{
  "head_dim": 32,
  "positions": "learned",
  "qk_norm": false,
  "init": "trunc",
  "weight_decay": 0.0,
  "lr_head": 0.00853,
  "decay_fraction": 0.693,
  "seq_len": 2048,
  "train_tokens": 179100000,
  "steps": 2733
}
Each number is 50 + 12 x the weight over its row's rms, rounded and kept within 0 to 99. Layers, rows and columns count from 0. The size before them is the row's rms in percent of the matrix's.

# layer 3 MLP down (transposed), 640x160, rms 0.199, rows 400-421, columns 0-159
097:71 64 36 65 36 49 55 60 77 51 55 66 31 65 48 60 52 50 61 45 26 53 83 56 55 41 51 32 57 57 64 48 57 19 50 56 57 35 45 49 45 39 31 70 51 59 51 33 59 78 38 60 73 47 73 46 45 38 76 78 57 61 43 33 56 57 68 52 56 56 29 56 64 44 45 48 61 48 51 46 49 28 39 41 61 42 53 56 58 57 44 50 51 34 41 45 40 44 32 45 55 68 39 26 55 43 50 27 51 55 38 38 57 45 40 58 31 52 55 43 32 44 49 41 41 41 39 66 30 36 51 73 50 49 54 54 42 61 59 47 59 61 58 69 45 62 29 54 58 50 45 50 46 54 54 48 75 56 44 44
105:70 60 28 71 61 53 47 61 60 53 51 63 63 56 73 59 62 58 48 54 27 57 65 49 69 53 66 65 50 54 48 60 53 53 38 31 24 58 42 51 24 57 58 32 49 39 76 56 66 33 37 62 61 50 64 58 46 40 56 47 48 32 57 60 73 42 52 43 51 37 62 65 50 41 71 69 55 67 36 59 52 68 57 71 60 27 61 60 45 46 61 45 75 53 61 48 58 58 52 57 51 53 52 35 31 56 65 55 66 33 52 39 42 32 64 63 54 57 48 63 47 63 65 38 50 32 48 56 46 46 49 41 52 56 63 43 50 46 60 61 58 56 31 72 64 50 47 61 44 54 35 68 74 65 59 46 70 58 65 53
089:27 46 43 44 62 48 66 35 44 47 61 65 51 58 43 60 55 62 42 56 78 47 49 56 56 50 36 48 49 69 65 51 41 56 54 43 66 58 39 62 57 26 55 40 66 55 37 48 41 51 40 51 79 51 46 53 57 64 39 53 36 66 43 57 32 63 64 43 69 50 48 47 57 49 55 49 60 49 65 57 54 37 65 54 70 76 77 61 67 42 64 48 51 60 44 43 46 61 76 75 72 52 35 66 74 62 68 67 74 53 53 35 58 54 76 39 50 33 55 59 50 78 58 59 63 26 48 64 55 55 59 43 55 40 58 47 32 50 47 53 56 50 69 39 53 55 42 70 50 61 48 45 45 50 37 68 36 43 35 45
111:49 49 71 47 28 64 46 48 52 64 56 34 76 53 48 63 57 60 43 70 79 66 64 56 57 54 29 42 37 53 40 52 53 54 44 46 45 71 51 50 43 57 50 60 38 36 49 51 54 43 86 42 54 43 51 47 31 54 47 40 45 62 54 24 68 52 45 78 58 47 52 35 34 67 55 67 47 70 57 56 53 64 42 66 70 40 62 36 47 62 75 53 58 56 41 54 44 63 45 48 49 48 51 74 71 63 36 38 46 50 31 50 43 48 43 58 45 52 11 46 46 53 41 66 54 68 57 47 64 77 50 53 36 54 67 55 57 55 60 43 65 50 55 72 65 58 52 50 42 71 35 44 44 46 56 52 46 26 45 48
120:67 64 49 65 56 66 74 36 56 41 58 47 36 44 52 59 49 39 39 50 48 81 52 49 59 52 47 38 37 42 67 56 49 39 61 49 71 39 64 39 41 71 81 65 53 42 50 81 38 50 46 36 42 55 38 43 52 60 48 51 60 48 62 43 53 50 50 54 65 29 54 45 35 69 67 52 52 70 71 35 52 38 66 40 40 56 35 72 53 68 48 54 46 58 55 58 22 37 49 30 51 67 38 40 37 56 78 61 52 27 65 69 65 41 38 69 58 48 54 53 54 45 41 50 38 62 53 35 66 45 46 58 47 34 71 49 52 43 58 51 46 61 47 46 51 69 57 41 44 45 55 41 63 58 48 56 36 72 26 60
101:35 56 43 47 49 52 53 57 48 67 41 53 57 36 36 63 61 68 35 56 49 37 62 44 56 44 37 48 48 41 39 47 51 67 49 31 33 40 72 49 55 49 48 41 41 43 49 52 68 32 37 33 45 56 45 42 42 63 54 67 50 63 34 49 16 50 66 21 26 55 54 55 44 42 47 49 51 45 57 22 39 38 47 40 35 37 47 44 47 52 38 57 62 34 45 17 38 71 48 64 46 72 42 61 67 31 50 58 49 61 53 67 52 49 47 70 71 28 57 30 54 55 65 46 48 65 44 30 59 52 59 51 57 41 47 55 19 64 31 51 44 32 36 56 51 41 49 39 44 36 20 49 59 53 58 55 62 47 66 42
100:61 33 46 58 39 51 66 40 54 62 57 56 85 53 70 76 47 68 67 38 52 42 33 53 68 38 41 45 53 56 65 47 26 73 47 42 37 34 44 45 31 32 52 50 56 56 40 40 53 29 62 47 54 61 59 56 55 44 48 45 51 46 49 62 59 38 42 38 50 48 51 35 15 59 55 51 55 48 42 58 54 65 57 67 68 52 60 54 46 62 29 67 43 49 57 64 53 34 52 37 43 44 76 52 54 46 45 50 59 40 54 42 42 60 60 52 51 44 73 67 46 35 36 24 50 70 70 66 39 51 64 16 61 42 25 38 57 53 35 41 45 26 46 69 55 34 47 60 57 63 50 50 61 44 57 51 49 52 47 59
105:67 45 60 46 25 80 44 47 61 55 48 26 41 46 38 31 49 46 32 47 52 58 33 38 46 25 37 47 47 49 38 58 53 48 55 62 40 48 43 52 57 55 70 30 64 45 45 49 52 74 57 68 53 44 43 69 59 42 60 35 40 55 62 80 58 50 41 52 54 52 40 68 57 35 51 53 30 49 58 57 40 54 42 49 73 65 39 29 42 58 57 53 48 69 57 43 48 64 54 45 41 45 57 37 64 48 74 50 58 32 78 66 48 62 50 56 31 52 57 69 53 51 55 37 58 48 34 33 33 53 57 37 34 48 62 54 56 59 48 40 58 36 55 61 49 48 42 47 41 68 69 36 23 55 52 49 36 37 58 14
098:61 57 51 78 43 55 73 77 39 50 54 40 39 64 33 62 49 67 63 47 57 56 34 43 62 48 43 83 65 56 58 21 46 66 62 51 37 43 36 55 61 49 38 62 55 57 36 55 55 34 52 62 56 67 40 45 30 37 51 45 53 47 50 56 50 47 58 24 41 51 51 43 42 47 60 26 49 43 49 47 55 70 40 45 54 36 48 55 47 49 30 61 35 58 52 49 57 25 46 59 37 43 61 39 42 33 43 37 39 57 21 34 52 49 58 40 71 40 48 64 46 42 31 40 55 60 60 60 49 43 36 32 39 56 70 54 36 57 74 37 36 79 67 53 51 46 74 42 43 50 51 49 54 70 46 39 43 50 73 58
104:55 57 27 46 55 35 53 63 53 55 52 50 40 83 30 48 55 53 49 41 30 39 32 51 69 40 48 58 52 62 53 51 68 63 57 54 61 62 83 29 49 38 62 54 53 35 45 54 36 52 49 53 42 53 41 38 67 57 39 55 66 50 44 45 62 40 45 51 49 56 39 59 34 69 36 49 49 68 37 50 45 41 57 23 38 29 45 45 45 63 61 15 59 50 14 44 61 57 35 53 40 48 42 45 58 60 29 38 51 40 57 54 46 47 55 36 36 59 40 53 65 45 66 62 81 39 64 52 59 60 56 65 54 27 56 74 59 74 37 42 69 49 55 50 64 53 62 40 44 47 60 71 53 57 46 52 51 48 52 40
114:38 54 48 61 35 54 39 55 55 66 43 56 47 34 67 53 64 43 66 54 28 34 62 29 43 37 51 63 49 40 44 31 29 57 41 52 44 38 49 55 37 52 28 48 55 61 57 46 46 56 51 59 48 54 84 62 54 49 50 47 51 29 44 38 38 38 69 46 40 54 40 47 62 32 77 66 54 43 45 61 57 40 46 65 52 43 58 58 56 40 47 44 44 58 54 75 58 48 43 26 24 57 47 40 61 41 72 78 71 44 42 44 70 55 48 62 49 51 53 44 36 41 33 75 57 34 60 54 28 66 81 41 68 64 41 33 30 59 51 46 56 74 52 62 41 45 64 51 58 54 40 31 47 46 57 52 58 55 62 44
101:44 56 61 65 50 50 40 42 51 53 52 51 34 65 54 56 70 44 55 45 45 55 53 56 42 33 66 78 49 43 40 27 48 35 41 50 31 27 71 50 52 60 36 54 67 41 78 60 39 38 65 56 61 36 46 34 44 41 55 70 42 54 76 41 66 43 56 56 52 40 30 65 55 45 50 59 53 56 29 61 43 59 44 52 44 07 40 35 70 43 53 37 51 48 52 59 55 62 56 35 43 56 36 60 43 56 51 61 65 55 65 49 62 38 69 62 65 76 51 52 71 30 28 42 47 39 57 48 56 66 51 47 57 44 61 51 71 38 37 42 61 50 45 69 22 53 65 38 47 56 52 41 63 47 45 36 50 52 65 56
099:73 32 35 64 45 53 39 63 67 59 40 63 59 64 64 32 50 59 47 61 53 60 63 44 56 45 66 75 60 60 38 51 77 59 65 47 57 36 61 39 55 50 60 51 61 24 52 58 45 38 27 64 44 52 42 60 40 55 37 66 50 62 39 56 45 72 37 34 64 35 55 52 55 36 63 48 34 46 61 52 46 35 43 51 52 46 45 53 61 41 60 66 43 22 46 40 32 51 40 60 58 53 58 31 50 61 61 68 40 71 62 55 47 51 64 51 19 50 45 72 72 51 43 53 57 64 43 33 43 55 34 55 59 51 52 53 51 57 65 48 34 52 47 16 49 35 52 51 51 40 41 23 56 63 50 31 75 42 58 54
107:44 57 69 56 56 56 67 54 43 52 30 56 52 45 62 63 50 68 52 50 62 56 18 41 47 54 49 38 44 50 81 78 51 40 30 63 42 46 61 53 46 21 51 33 30 66 65 42 45 60 72 34 49 30 32 53 54 52 38 69 61 44 55 42 67 42 58 55 40 49 49 68 53 51 57 52 40 38 54 25 53 45 50 57 48 42 42 50 37 69 25 53 32 77 45 60 36 56 72 51 42 49 49 59 63 63 38 40 36 39 40 55 44 56 68 57 59 38 54 40 59 55 56 46 32 48 30 53 54 40 42 45 44 34 43 63 45 60 45 64 56 26 33 44 60 44 33 37 67 32 43 54 44 41 25 49 34 64 39 53
107:35 61 57 61 67 38 55 53 58 45 63 62 48 58 60 46 50 67 38 39 24 44 57 53 50 60 53 52 66 36 74 41 37 55 53 59 41 52 60 56 32 56 48 46 52 46 43 40 48 67 63 59 50 48 32 37 75 37 43 43 45 45 42 53 47 71 11 47 43 52 29 31 44 57 63 33 67 44 39 56 51 44 45 14 41 39 40 58 21 38 40 57 66 29 64 41 60 49 68 49 52 67 59 55 49 67 57 48 38 43 39 51 39 64 46 47 49 50 60 96 50 41 50 42 34 68 62 38 49 52 48 40 50 39 58 45 33 46 66 55 55 55 47 57 41 35 67 34 64 53 47 42 54 50 53 41 44 77 42 53
097:58 62 33 70 26 65 64 51 60 66 40 33 72 41 41 56 64 38 49 58 35 35 44 45 49 36 41 63 65 43 48 61 35 56 35 46 41 37 68 58 51 57 50 47 46 46 27 45 47 66 59 71 37 47 52 46 39 64 54 48 43 46 52 37 60 63 41 51 49 50 51 38 62 34 56 38 48 48 57 35 38 58 52 78 44 37 52 31 60 63 29 72 60 23 52 71 29 44 54 58 59 74 58 64 43 45 53 24 78 68 60 40 40 36 45 42 47 62 40 33 50 60 58 51 47 47 54 44 43 41 44 50 65 27 52 48 73 23 52 54 60 38 30 63 41 46 40 49 54 37 53 45 49 27 51 36 50 57 40 58
115:59 58 58 31 42 68 64 41 52 49 42 25 37 47 33 45 49 58 60 60 32 43 62 56 61 59 36 56 65 58 36 73 35 59 38 61 41 45 47 59 38 41 55 48 50 62 44 52 54 54 71 35 60 57 65 52 48 62 41 47 70 40 60 34 35 46 59 58 50 59 46 45 55 55 66 54 36 73 47 68 61 72 28 60 30 34 44 62 54 58 45 39 38 45 58 51 39 40 37 48 44 67 86 47 54 64 47 29 60 58 47 64 46 51 59 47 64 38 62 67 43 32 28 43 54 53 67 58 45 39 48 60 60 25 46 46 35 44 43 38 38 44 72 58 48 58 60 39 82 65 51 36 63 59 36 39 64 49 55 24
103:77 49 45 55 58 63 44 47 79 43 49 69 45 30 60 56 54 63 44 31 42 66 51 47 54 35 25 73 49 52 43 34 45 40 38 34 42 47 41 54 50 41 75 48 27 55 48 35 42 54 62 58 45 43 45 53 42 43 52 24 43 45 37 51 45 68 41 32 44 22 65 59 42 49 40 59 68 51 39 46 54 46 63 36 26 36 56 61 54 60 67 43 50 50 58 39 26 51 34 36 60 33 63 67 40 61 43 48 41 49 53 57 39 54 67 39 40 40 41 47 35 55 50 28 37 62 54 36 43 57 46 35 53 43 31 61 52 34 33 47 43 34 60 37 44 59 53 20 66 72 42 58 69 44 44 48 41 67 44 31
102:32 67 53 69 43 56 37 63 53 57 40 37 62 58 36 49 50 43 44 62 70 61 49 49 51 64 43 50 39 47 38 58 39 30 36 48 40 56 59 33 38 40 43 32 45 17 39 34 57 68 41 49 70 37 49 56 43 45 34 50 67 41 61 56 55 52 35 80 45 67 29 42 63 55 59 43 52 69 53 69 62 47 48 53 68 42 52 45 33 61 23 43 71 46 63 45 52 48 55 28 34 37 44 56 36 53 64 74 47 51 64 44 60 62 48 54 54 45 34 48 39 36 34 44 57 53 29 25 67 46 47 40 57 39 29 50 44 62 53 49 41 48 40 72 41 48 41 43 49 61 69 72 62 62 70 59 62 35 37 49
100:56 57 52 59 34 41 44 42 38 31 42 38 50 50 50 54 48 43 28 51 30 69 34 35 40 45 56 57 50 54 60 38 53 68 64 38 50 43 40 46 24 57 45 30 34 52 57 45 53 52 39 66 69 71 63 64 54 33 56 41 22 39 52 42 50 55 55 58 50 19 51 43 35 54 66 43 29 48 74 61 55 43 41 39 32 45 46 33 63 40 52 38 22 45 66 62 60 31 51 40 51 45 35 33 70 61 66 32 64 45 35 58 56 59 53 66 55 33 34 49 55 46 56 43 54 47 60 42 38 45 71 47 78 45 42 44 59 41 45 43 46 54 47 75 52 50 60 54 31 66 35 40 73 42 57 41 48 37 45 34
113:40 23 69 63 66 51 49 62 48 44 59 47 71 48 61 48 44 58 58 59 42 28 49 59 59 66 40 60 64 47 63 59 42 58 62 74 53 45 53 43 30 57 44 57 51 57 63 54 35 42 55 37 54 64 39 44 53 52 42 74 72 51 50 35 56 82 49 34 52 56 55 47 35 41 54 55 57 65 51 55 49 59 51 52 38 62 59 52 50 44 46 43 38 52 37 62 38 54 45 49 36 47 52 71 34 44 43 29 47 68 75 59 50 35 44 62 29 61 45 43 64 24 56 52 66 50 68 48 77 46 36 64 55 10 60 57 70 65 58 50 56 35 56 54 54 68 66 35 37 34 31 61 38 60 52 45 66 55 47 32
104:60 53 51 64 47 44 59 46 30 61 45 48 64 55 47 50 30 63 48 53 50 59 49 45 60 49 50 43 34 52 43 56 42 74 47 41 41 48 52 49 26 60 42 53 40 45 46 59 56 55 41 57 49 60 60 38 65 38 54 70 43 48 43 36 53 29 26 57 70 41 40 32 34 46 63 83 61 57 67 51 55 61 64 31 45 54 59 42 45 46 59 50 58 63 46 44 74 60 45 80 06 43 41 44 55 55 67 48 43 64 25 45 34 33 63 28 57 64 55 50 55 44 59 57 28 46 37 29 48 50 45 43 62 37 70 60 51 45 62 66 52 60 46 63 45 68 55 40 32 59 29 61 63 56 54 31 40 54 71 54
# layer 3 MLP up, 640x160, rms 0.223, rows 401-422, columns 0-159
101:73 35 58 60 40 45 50 41 44 56 60 37 54 45 60 45 31 48 51 47 39 48 40 54 39 63 42 46 57 41 48 67 44 55 58 54 50 54 67 37 57 67 68 52 52 59 22 48 69 51 60 37 45 46 52 50 52 42 29 62 53 75 31 32 10 61 52 44 30 36 64 52 49 67 37 58 59 64 53 38 57 50 45 39 68 69 59 73 52 59 41 34 41 39 16 58 43 39 31 47 50 70 60 61 56 54 57 46 58 50 47 54 41 75 53 60 74 68 46 36 49 48 53 34 51 66 55 57 75 39 43 56 51 44 41 71 52 35 70 51 54 34 37 47 35 52 59 37 47 68 47 74 49 42 61 49 41 32 57 49
084:46 35 57 58 84 53 47 50 38 48 48 76 42 35 54 64 49 59 63 50 45 68 67 51 47 45 52 58 57 34 52 32 60 50 47 44 52 39 66 41 48 42 56 62 33 38 51 65 54 29 51 55 68 39 73 49 38 50 60 46 33 31 66 53 57 71 52 53 42 46 60 41 54 60 45 60 63 56 40 54 58 52 26 28 52 41 48 34 51 39 64 44 48 34 53 46 42 47 48 25 39 60 57 60 36 37 48 38 46 60 54 59 42 51 64 40 46 64 50 47 41 02 40 67 27 44 63 65 61 53 63 33 51 55 44 42 64 27 61 39 59 49 63 72 64 60 33 83 39 44 57 62 52 58 60 47 51 58 61 45
105:23 57 50 50 49 68 41 75 35 45 48 30 52 51 48 25 49 53 52 58 52 59 42 61 45 43 47 62 52 48 31 55 57 64 54 68 29 53 53 40 47 41 53 23 38 67 59 21 44 68 48 59 36 71 34 33 51 41 46 42 55 80 50 33 52 57 38 42 30 42 33 70 40 52 67 43 51 57 52 43 42 51 47 47 64 49 56 46 42 72 55 61 61 46 64 41 42 42 41 58 66 66 54 52 41 45 62 55 22 49 51 58 57 60 66 59 36 69 39 54 46 58 74 30 51 52 64 51 56 61 42 48 40 50 46 78 51 44 45 31 52 43 19 59 66 75 57 34 52 50 41 40 32 55 60 44 61 55 50 61
128:48 62 48 38 41 60 69 42 63 43 66 34 56 42 36 41 50 70 39 32 62 63 43 56 65 69 32 33 36 48 47 50 27 50 53 49 58 47 57 51 51 71 52 61 48 41 60 67 50 36 65 46 60 49 50 43 48 62 26 47 51 48 31 53 49 67 42 21 42 52 61 24 37 56 58 58 72 57 73 58 51 57 37 46 50 44 42 40 47 67 60 61 44 39 60 55 62 56 56 45 50 43 45 68 47 33 52 50 59 60 32 42 77 43 42 41 50 36 83 46 47 48 51 49 54 41 42 63 72 44 60 45 47 54 67 50 50 61 27 28 64 48 53 76 52 46 71 51 29 50 51 54 52 49 63 47 10 63 42 64
106:46 47 67 39 72 43 47 51 50 61 66 55 39 64 33 29 31 43 50 59 58 51 48 58 53 51 44 55 33 48 64 59 45 50 52 72 48 51 36 61 26 56 50 31 64 65 50 58 24 45 68 27 38 51 61 17 49 21 51 47 32 48 58 44 54 52 44 58 60 46 32 47 61 60 45 56 63 57 52 47 55 46 51 60 38 54 52 38 60 22 58 57 37 52 57 61 45 51 61 35 49 48 47 90 29 54 44 40 46 62 62 53 42 43 72 54 33 57 52 57 60 52 43 47 57 50 66 52 41 42 43 46 52 55 48 38 65 30 88 60 43 87 47 62 34 40 49 60 48 55 66 56 45 51 54 62 49 46 75 51
103:48 33 54 44 49 42 72 47 42 70 46 56 63 53 49 28 37 68 50 57 46 73 38 49 26 53 35 38 58 51 30 48 63 68 51 40 56 46 49 72 48 35 70 38 55 46 41 44 59 88 61 53 43 34 34 52 48 38 70 48 52 63 47 66 41 32 53 56 55 37 71 48 48 60 13 39 55 34 55 45 53 62 46 72 50 41 64 48 49 53 48 53 37 54 31 57 61 55 53 42 51 59 54 55 43 66 41 57 28 50 54 62 46 46 46 41 47 68 61 51 42 35 53 40 33 53 78 63 63 46 27 37 49 45 39 53 61 36 23 46 48 45 51 62 44 71 43 53 49 45 43 18 58 35 50 63 62 36 47 42
113:33 43 36 46 51 60 41 51 45 48 64 50 37 70 64 84 51 52 33 60 58 63 29 48 45 48 40 59 35 47 42 27 45 47 45 50 47 55 56 62 63 46 44 62 61 43 52 66 54 68 65 39 59 49 54 31 68 29 56 68 67 46 49 68 31 51 34 60 31 59 62 71 26 55 28 69 62 59 57 25 56 35 37 59 38 36 35 48 55 55 45 62 66 59 49 57 47 46 32 43 60 36 41 65 71 19 50 47 51 59 25 50 51 56 56 56 60 63 52 52 49 56 60 55 26 60 44 66 54 62 61 48 41 49 40 38 73 48 50 43 52 55 35 71 49 62 41 29 53 54 44 40 41 55 58 41 42 44 43 30
097:43 65 33 39 25 50 59 43 44 69 44 58 68 46 45 43 55 56 46 28 40 43 83 58 58 47 65 25 58 45 47 65 35 75 38 51 60 37 27 54 44 39 53 40 48 59 34 32 48 39 61 64 62 56 43 56 61 44 59 51 45 55 35 35 46 46 71 57 48 62 47 39 46 44 55 48 75 33 67 49 60 66 46 63 39 47 66 29 61 92 44 49 56 46 54 58 37 56 33 69 32 67 44 58 52 38 40 48 32 48 36 47 31 51 52 53 34 67 58 47 54 62 47 43 43 45 43 33 71 53 64 39 57 46 43 44 42 58 86 54 42 44 58 50 45 52 37 54 49 44 67 35 52 46 29 55 52 51 49 64
092:41 56 56 52 57 61 65 48 52 55 29 41 45 41 50 44 59 52 69 43 68 37 53 50 46 44 45 60 46 56 44 61 71 40 49 73 61 70 71 70 45 51 17 58 51 50 66 59 57 48 43 38 64 52 48 67 56 42 43 55 58 37 53 64 56 49 46 50 51 49 49 15 57 33 48 61 21 47 63 54 61 64 33 38 63 52 49 60 40 55 74 50 66 30 56 35 48 41 50 40 43 64 56 44 59 55 47 49 13 55 42 47 77 56 31 39 42 46 60 62 56 52 76 55 45 54 52 47 47 29 46 46 25 50 52 62 49 31 56 43 37 48 46 61 40 38 53 49 58 60 40 46 38 73 48 37 29 34 66 20
106:54 56 51 46 35 25 50 42 32 53 45 33 48 43 46 50 66 46 27 58 72 60 39 44 40 73 64 37 55 41 54 43 54 42 44 63 33 53 49 59 49 35 58 52 45 61 36 52 45 69 49 40 62 42 55 58 45 46 37 50 74 51 50 27 72 42 63 53 36 59 53 69 43 23 48 69 40 59 59 70 34 76 68 54 59 46 54 62 59 52 61 52 61 44 43 48 48 66 43 61 39 52 38 52 36 44 25 50 55 65 62 52 76 44 43 65 31 60 53 68 57 37 52 34 58 39 75 43 52 33 37 53 46 38 51 45 44 33 48 41 50 44 46 31 60 72 43 58 40 25 43 35 72 46 43 53 38 40 30 73
099:41 57 60 67 35 45 60 53 56 66 53 64 57 49 54 54 63 47 44 58 40 42 46 77 47 59 54 53 54 53 57 58 52 64 25 62 39 54 39 39 53 36 55 77 64 48 32 46 85 47 50 43 58 44 45 63 48 52 36 44 73 33 50 16 53 75 60 47 48 58 54 82 47 55 42 53 40 45 57 35 49 50 62 47 15 56 48 74 53 32 49 46 50 50 48 47 47 53 44 55 52 50 69 34 45 32 48 35 52 49 68 42 41 59 46 54 51 34 63 49 51 57 60 30 63 57 63 42 59 53 66 70 39 45 30 48 41 69 56 59 49 49 50 63 69 45 46 45 87 28 48 52 46 61 32 29 45 36 44 54
099:38 63 62 43 43 48 50 54 63 53 64 44 54 53 37 80 56 46 21 56 63 45 49 48 53 72 48 47 35 37 53 33 45 34 36 42 46 71 26 46 45 47 35 35 56 30 42 62 42 35 53 40 39 46 48 59 44 50 61 52 71 48 51 51 49 29 36 54 67 50 47 54 52 45 46 72 63 62 40 41 50 57 57 81 59 56 59 39 59 47 62 46 38 49 59 57 72 54 65 34 32 26 61 55 40 16 55 39 55 54 53 55 53 52 44 50 55 84 31 46 59 49 58 65 32 44 39 58 59 48 58 40 60 66 68 46 41 47 24 35 35 43 49 57 35 58 55 60 58 55 57 61 50 31 39 70 61 63 61 24
109:48 31 48 38 33 37 63 41 46 63 44 60 69 40 23 69 57 53 62 51 40 46 21 49 50 58 46 62 77 45 52 77 36 46 48 53 47 49 61 43 57 39 65 57 55 63 51 43 48 44 62 50 40 18 34 50 54 56 66 49 45 57 38 40 58 37 65 45 34 60 52 49 22 45 52 28 60 35 51 67 54 64 42 43 72 45 52 64 58 29 48 45 57 54 31 51 55 57 65 69 65 41 60 51 42 52 45 40 49 53 71 59 46 50 41 41 48 61 31 53 70 61 44 19 65 64 63 40 73 47 58 55 46 61 34 54 44 43 41 55 18 57 35 55 45 42 49 38 52 49 52 42 52 43 66 44 65 24 59 66
100:37 33 66 63 45 52 41 42 53 45 34 45 35 44 58 39 53 53 25 59 31 45 58 51 66 48 52 57 50 79 53 55 52 39 40 48 72 40 52 42 58 65 65 56 47 45 47 28 44 40 54 39 31 75 65 39 54 41 41 62 62 59 51 48 55 55 52 53 65 40 79 68 21 48 37 81 41 43 38 48 41 41 51 53 40 46 55 29 56 43 42 58 51 43 51 59 37 61 44 40 38 49 46 45 39 48 52 46 59 44 59 76 38 46 65 33 65 73 66 41 45 67 52 60 63 45 63 46 65 48 55 56 37 58 58 50 45 49 24 47 70 35 62 57 35 59 12 41 50 42 54 46 40 53 23 42 25 60 45 53
095:38 67 69 60 40 60 58 78 32 67 39 50 47 48 50 58 42 67 30 53 54 60 51 30 59 53 65 54 50 68 46 44 85 42 54 61 52 41 53 59 70 50 64 29 57 51 60 57 50 43 45 39 70 39 29 59 60 69 40 36 72 50 59 48 48 58 45 37 48 34 59 20 39 57 58 55 60 29 45 44 70 51 59 54 46 53 72 50 41 58 59 38 57 49 57 41 52 39 37 42 67 31 58 34 46 39 32 45 47 44 49 47 60 48 52 54 56 47 53 49 53 41 60 41 68 44 76 62 65 42 43 46 64 83 48 60 34 39 52 47 25 37 64 40 66 75 48 56 33 37 61 48 46 55 64 44 34 54 63 45
111:62 52 41 40 46 45 52 52 44 56 68 54 63 62 50 40 60 56 75 74 68 46 56 44 34 53 28 29 58 25 58 29 48 63 50 56 58 45 51 55 34 69 43 31 42 54 47 46 40 60 64 39 66 59 54 86 48 24 61 43 50 41 33 31 50 46 52 62 60 54 36 34 55 35 50 61 46 42 54 54 49 58 41 47 39 38 47 58 75 33 54 64 42 41 51 31 58 47 60 46 24 50 44 52 60 46 61 48 41 52 47 64 54 60 35 44 62 53 45 85 25 23 51 52 43 44 43 34 54 33 45 64 53 46 75 34 65 64 65 59 41 58 51 68 67 55 47 56 45 62 43 44 57 54 38 42 42 60 46 33
099:29 56 42 46 40 72 71 45 58 67 49 30 45 74 53 59 19 50 55 57 40 50 60 62 58 44 39 52 51 49 77 47 32 47 40 43 39 53 40 48 63 44 55 48 63 57 49 31 31 53 46 58 40 35 49 27 50 52 63 52 66 55 50 69 80 64 21 46 57 62 45 41 45 43 37 70 52 53 30 45 58 45 48 35 56 27 50 51 54 55 48 37 56 44 42 54 45 42 52 50 53 52 36 33 60 52 52 64 57 48 34 46 26 61 51 47 30 69 64 58 60 27 64 44 59 43 30 44 44 50 50 58 76 49 48 42 57 27 38 39 72 56 49 33 58 57 72 33 33 63 39 42 56 70 51 52 49 63 68 53
092:54 38 46 51 68 44 37 60 49 44 45 35 44 69 33 40 58 64 67 35 56 38 72 68 64 35 54 71 56 53 46 50 73 61 41 50 26 63 60 68 45 44 46 43 29 47 48 46 45 56 60 58 52 63 67 25 50 38 68 41 49 49 44 35 51 59 54 41 57 52 51 63 45 46 43 57 56 51 31 43 50 56 50 44 59 32 30 60 50 50 55 32 56 68 68 64 35 57 53 57 64 65 43 72 37 66 22 63 22 36 29 53 45 48 53 37 42 46 27 51 29 41 49 28 44 67 56 52 36 47 56 52 68 64 74 41 53 55 59 52 40 55 79 59 46 61 58 49 52 53 47 40 27 40 42 39 31 48 57 37
110:33 38 39 44 49 54 51 48 63 57 48 75 54 43 73 60 60 47 41 60 51 61 60 43 48 58 69 43 43 44 27 57 20 47 67 29 50 42 35 66 44 49 27 67 68 49 43 49 39 38 42 49 32 33 20 60 38 37 35 71 72 58 54 58 63 45 60 37 54 52 49 50 62 52 52 54 39 45 33 43 32 53 52 26 50 43 68 64 45 55 55 39 50 34 53 39 74 78 61 41 59 57 57 36 51 56 58 54 39 47 53 49 40 32 56 32 52 42 53 60 80 49 49 23 32 61 61 47 62 23 22 48 45 45 62 57 40 49 34 43 45 62 54 40 46 51 47 53 67 36 55 56 48 55 45 61 63 45 44 53
114:54 54 56 74 65 54 38 63 55 50 49 30 62 45 46 36 39 50 38 43 59 43 67 38 52 26 62 70 40 57 38 29 61 48 58 43 67 61 61 77 49 43 44 59 37 53 58 60 58 53 57 55 60 56 28 37 37 40 54 48 53 48 67 45 40 53 22 42 64 33 36 45 45 62 57 58 35 62 44 37 60 45 37 46 46 65 42 67 48 73 37 41 38 52 57 55 28 34 41 57 54 47 52 61 67 43 51 26 19 53 50 34 69 37 63 66 61 45 35 36 67 81 51 58 55 52 57 47 34 47 56 51 55 42 59 61 59 90 45 58 54 50 47 67 50 37 57 49 50 44 49 51 27 42 60 65 41 62 56 42
108:37 50 39 31 52 84 59 47 62 47 63 45 49 26 45 67 72 67 61 55 51 59 43 53 52 61 34 42 27 40 38 60 54 43 59 51 49 36 34 43 68 52 63 30 61 53 62 48 51 24 51 36 49 52 45 36 46 48 59 32 48 66 47 48 72 38 69 41 63 64 66 46 57 73 32 36 59 43 35 54 38 50 38 64 57 43 54 44 49 53 52 59 83 30 62 45 46 39 51 27 83 33 49 58 50 64 37 51 52 39 57 41 64 43 47 46 35 42 53 40 46 46 55 51 52 39 58 84 46 58 48 64 35 59 40 39 52 50 22 45 32 56 50 37 55 44 47 69 52 46 53 58 31 47 51 65 59 58 51 52
102:56 53 51 38 66 52 65 61 60 43 45 45 37 55 52 39 49 49 45 46 23 67 38 38 52 36 39 53 48 63 48 74 67 64 63 45 34 61 59 36 52 68 47 44 51 51 50 52 56 68 56 59 42 44 36 36 42 37 42 45 39 44 47 73 49 46 69 69 38 61 59 35 67 49 60 55 41 47 39 53 47 31 28 64 59 62 54 26 40 28 67 36 61 14 50 60 23 57 45 65 58 53 49 39 42 60 54 62 49 61 53 47 35 57 45 41 55 54 59 45 47 59 47 62 02 45 68 68 72 30 66 61 34 67 57 58 33 45 41 48 63 43 50 42 56 76 39 44 45 59 50 50 41 44 51 44 49 51 57 45